config = dict(
    n_layer=15,
    d_model=192,
    n_head=3,
    n_kv_head=1,
    head_dim=64,
    d_mlp=384,
    vocab_size=4271,
    activation='swiglu',
    norm='rmsnorm',
    norm_place='pre',
    norm_eps=1e-05,
    positions='rope',
    rope_base=149000.0,
    rope_fraction=1.0,
    qk_norm=False,
    attn_scale=0.125,
    bias='none',
    tie_embeddings=False,
    parallel_block=False,
    init='normal',
    init_std_qkv=0.0478,
    init_std_o=0.0,
    init_std_up=0.0478,
    init_std_down=0.0,
    optimizer='adamw',
    lr=0.00142,
    lr_mult_o=0.729,
    beta1=0.9,
    beta2=0.95,
    lr_head=0.0143,
    grad_clip=0.5,
    warmup_steps=213,
    schedule='wsd',
    decay_fraction=1.0,
    decay_shape='linear',
    final_lr_fraction=0.05,
    batch_tokens=16384,
    seq_len=1024,
    doc_mask=True,
    train_tokens=111300000,
    steps=6794,
    dataset='wikipedia_en',
)
Each number is 128 + 24 x the weight over the matrix's rms, rounded and kept within 0 to 255. Layers, rows and columns count from 0.

# layer 3 MLP gate, 384x192, rms 0.0658, rows 118-120, columns 0-191
[[ 89 116 134 122 129 145 141 173 116 138 150  89 140 155 130  92 120 127 151  93 131 124 136 104  65 147 109 130 100 159 132 113 110 114 147 131 108 146 109 119 128 111 168 137 141 113 172 132 140  98 163 107 152 164 103 124 144 159  99 135 141 114 130 132 108 195 167 140 136 124 124 114 119  93 145 126 146  96 138 145 111 123 134  92 116 101 143  77 158  67 131 132  89 129 129 156 140 119 136 134 124 136 119 129  77 152 132 147 120 143 133 135 102 137 116 110  83 101 151 149 119 119 130 159 130 166 130 107 176 138 127 144 132 184 150 133 105 129 110 114  59 151 112 163  95 132 101 118 120 149  75 101 120 127  87 130 140 127 141 147 137 170 150 171 151 118 167 106 105 148  96 144 123 105 118 132 156 131 154 118 129 136  78 124 106 129 147 118 141 138 134 126]
 [137  94 110 175  81 150  96 125 120 149 116  87 174 122 142 101  90 140 136 123 147  76 142 132  97 146 141 119 121 120 131 110  87 120 123 160 101 143 133  99 131 123 155 157 159 130 155 116 139  75 135 148 140 121  96 135 151 126 141 132 141 118 149 144 104 177 129 111 128 182 130 103 133 119 103 101 136 114 129 191  72  63 110 113  81  85 155 135 158 141 174 118 110 117 111 159 122 145 131 160 131 109 125 166 101  79 102 104 104 127  89 114 109 140 126 101 126 131 154 187  50 111 142 100 119 130 135 161 114  91 167 105 102 171 129 132 161  88  67 115 150 112 126 137 132 151 113 125  77 101 126 144 128 146 162  71 148  94 165 117 158 222 130 138 140 151 121 126 115 164 131 145 149 118  85 221 142 127  88 133  91  86  90  94 112  90 123 151 169 123  96 105]
 [194 128 136 116 107 114  89 108 125 112  93 132 169 122 111 179 127 114 123 170 120 142 152 106 140 108 138 140 147 120 149 136 116 151 125 113  70 104 109 156 137 117 157 140 141 137 134 122 136 127 160 136 116 133 157 143 116 135 107 115 180 102 137 107 112 145 129 161 162 103 140  42 125 173 133  83 153 128 144 147  87  76 140  80 154 116 137 121 135 141 150  98 158 128 120 126 121 129 136  81 124 117 167 116 168 125 123 133 122 104 137 118 134 101 102 105 129 134 149 129 123 127 153 160 143 148 178 117 152 163 161 143 145 107 124 141 147 118 167 128 124 127  99  88  95 124  93 129 152  99 112  91 136 139 100 122 168 170 143 120 130 133  87 163 148 158 155 115 132  81 137 150 118 127 173 121 104 100 113 140 138 123 110 120  92 126 147 118 155 128 158 137]]
# layer 3 MLP up, 384x192, rms 0.0644, rows 118-120, columns 0-191
[[119 130 147 101 131 107 142 164 169 145 164 128 120 104 123 129 145 144 162 156 131 136 100  88 137 149  87 135 101 133 128 138  85 119 149 115 110 146 139 104 124 115 171 126 145 167 124 132 115 119  90 118 102 113 146 129 129 132 118 120 117  80 133 105  85 136 143 161  98 157 148 111 135 128 127 121 102 108 131 126  99 147 117 134 138  86 170 136 130 141 145 122 126 110 121 152 132  94 116  71 136 123 143 125 107 136 129 126 164 138  78 126 119 132 129 117 114 151 169 143 119 137 115 156 144 113 114 101 128 123  93  89 121 111 124 119 125 122 128 100 109 116 145 166 122 113 106 147  75 124  90 124 161 173  98  90 136 143 132 166 125 113 118  84 110 119 127 145  93  97 104 146 143 127 128 137 134 133 164 119 107 163  80 101 115 115 164  84 104 104 129 162]
 [104 107 135  45 103 103 147 113 158 111 140 142 116 106 108 136 108 141 135 110 144 139  88 122 136 187  98 136 144 121 145 103 120 158 153 122 143 143 125 106  73 186 134  79 130 202 105 126 124 147  39 145 102 126 141 156 157  74 120 141 119  73 114 126 116 136 139 163 112  80 155 136 141 113 189 128 101 131 169 144 123 151 150 135 191 134 124  76 118 135 146 150 154 128 100 168 166 139 129  95 132 106 117 144 149 141 123 116 129 106  92 150 155 167  89 105  67 122 159 132 183 147  91 110 128 127 113 102 128 121  99 137 138 122 109  85 144 141 172 105 121 145 153  87 140 128 133 151 132  95  96 120 163 149 117 138 106 104  78 115 113 140 121 137 154 104  91  71 115 102 114 135 152 164 132 112 149 127 139  66 135 184 121 105 158  82 116  72  88 114  87 138]
 [134 161 182 152 135 132 120 149 120 133 137 112 120  64  86 117 126 137 122  76 138 111  90 150 128 156 136 154  80 102  92 128 179 111 142 125 121 171 126 136 110  88 166 122 115 120 168 129 153 107  96 141 143 137 150 112 107 125 139 134 125 125 152 156 129 136 155  90 114 108  93 125 136 105 149 180 114 103 127 135 137 110 123  98 101 143 119 139 119 119 114 112 107 130 122  91 134 127 154 190 144 154 134 134 133 117 117 127 139 144 134 154 125 142 162 121 157 103 107 120  99 162 119 143 131 133 120 125 152 131 131 109 128 117 124 118 110 172 152 110  90 120 155 125 139 136 145 169 106 140 163 148 109 128 128 107 104 137 111 136 143 130 111 167 121  89 122  68  62 184 124 131 100 114 126 140 174 126  89 115 133 146 148 148 121 127 122 169 178 124 128 154]]
# layer 3 MLP down (transposed), 384x192, rms 0.0555, rows 118-119, columns 0-191
[[107 139 137 124 138 111 119 142 138 121 104 136 118 168 149 135 137 123 113 159 150 124 121 121 183  97 101 139 152 156 124 100  80 134 132 115 123 109 170 119 120 105 111 134 131 149 131 165 111 146 112 157 141 126 177 120 152 128 126 152 135  94 104 114 120  84 151 115 109 116 163 163 144 122 122 131 103 137 137 135 146 151 159 152 139 140 105 168 118 113 126 116 147 129 136 140 155 123 140 119 144 125 169 110 124 140 143 144 152 159 141  99 152 107 160 133 120 128 143 132 123 167 111 144 125 133  91  84  86 131 126 111 105 140 113 141 157 140 108 126 151 155 143 115 113 125 148 124  97 117 149 151 144 138 134 125 129 145 100 170  79 139 122  91 147  97 157 200 144 116  89 155 125 129 127 123 140 169 100 120 181 137 137  90 158 150 167 120 113 125 147 181]
 [115 121 113 125 124 129 147 151  98 102 179 165 110 144 120 170 141 134 130 163 108 195 165 127 171 131 128 145 117 169 163  96 111  83 121 116 150 115 151 112 141  99 106 126 116 131  98 137 118 152 128 130 123 132 158 125 135 143  96 104 127  99 121 162 153 110 108 148 168 105 141 137 123 126 166 145 135 138 151  81 167 191 172 147 156 118 133 126 132 114 124 140 139 170 131 130 140 123 137 137 156 109 205  86 145 211 138 141 152 139 171 139 190 103  95 129 139 121 116  77 152 170 104 125 144 116  69 125 132 167  68  94 154 138 137  76  76 155 128 179 127 189 138 116 109 106 124 157 165 168 144 113 108  89 105 174 132 170 111 152 115  99 113 131 120 150 135 119  96 121  87 149 123  76 164  65 139 146 148 143 132 120 162 194 135 121 109  77 121 125  94 154]]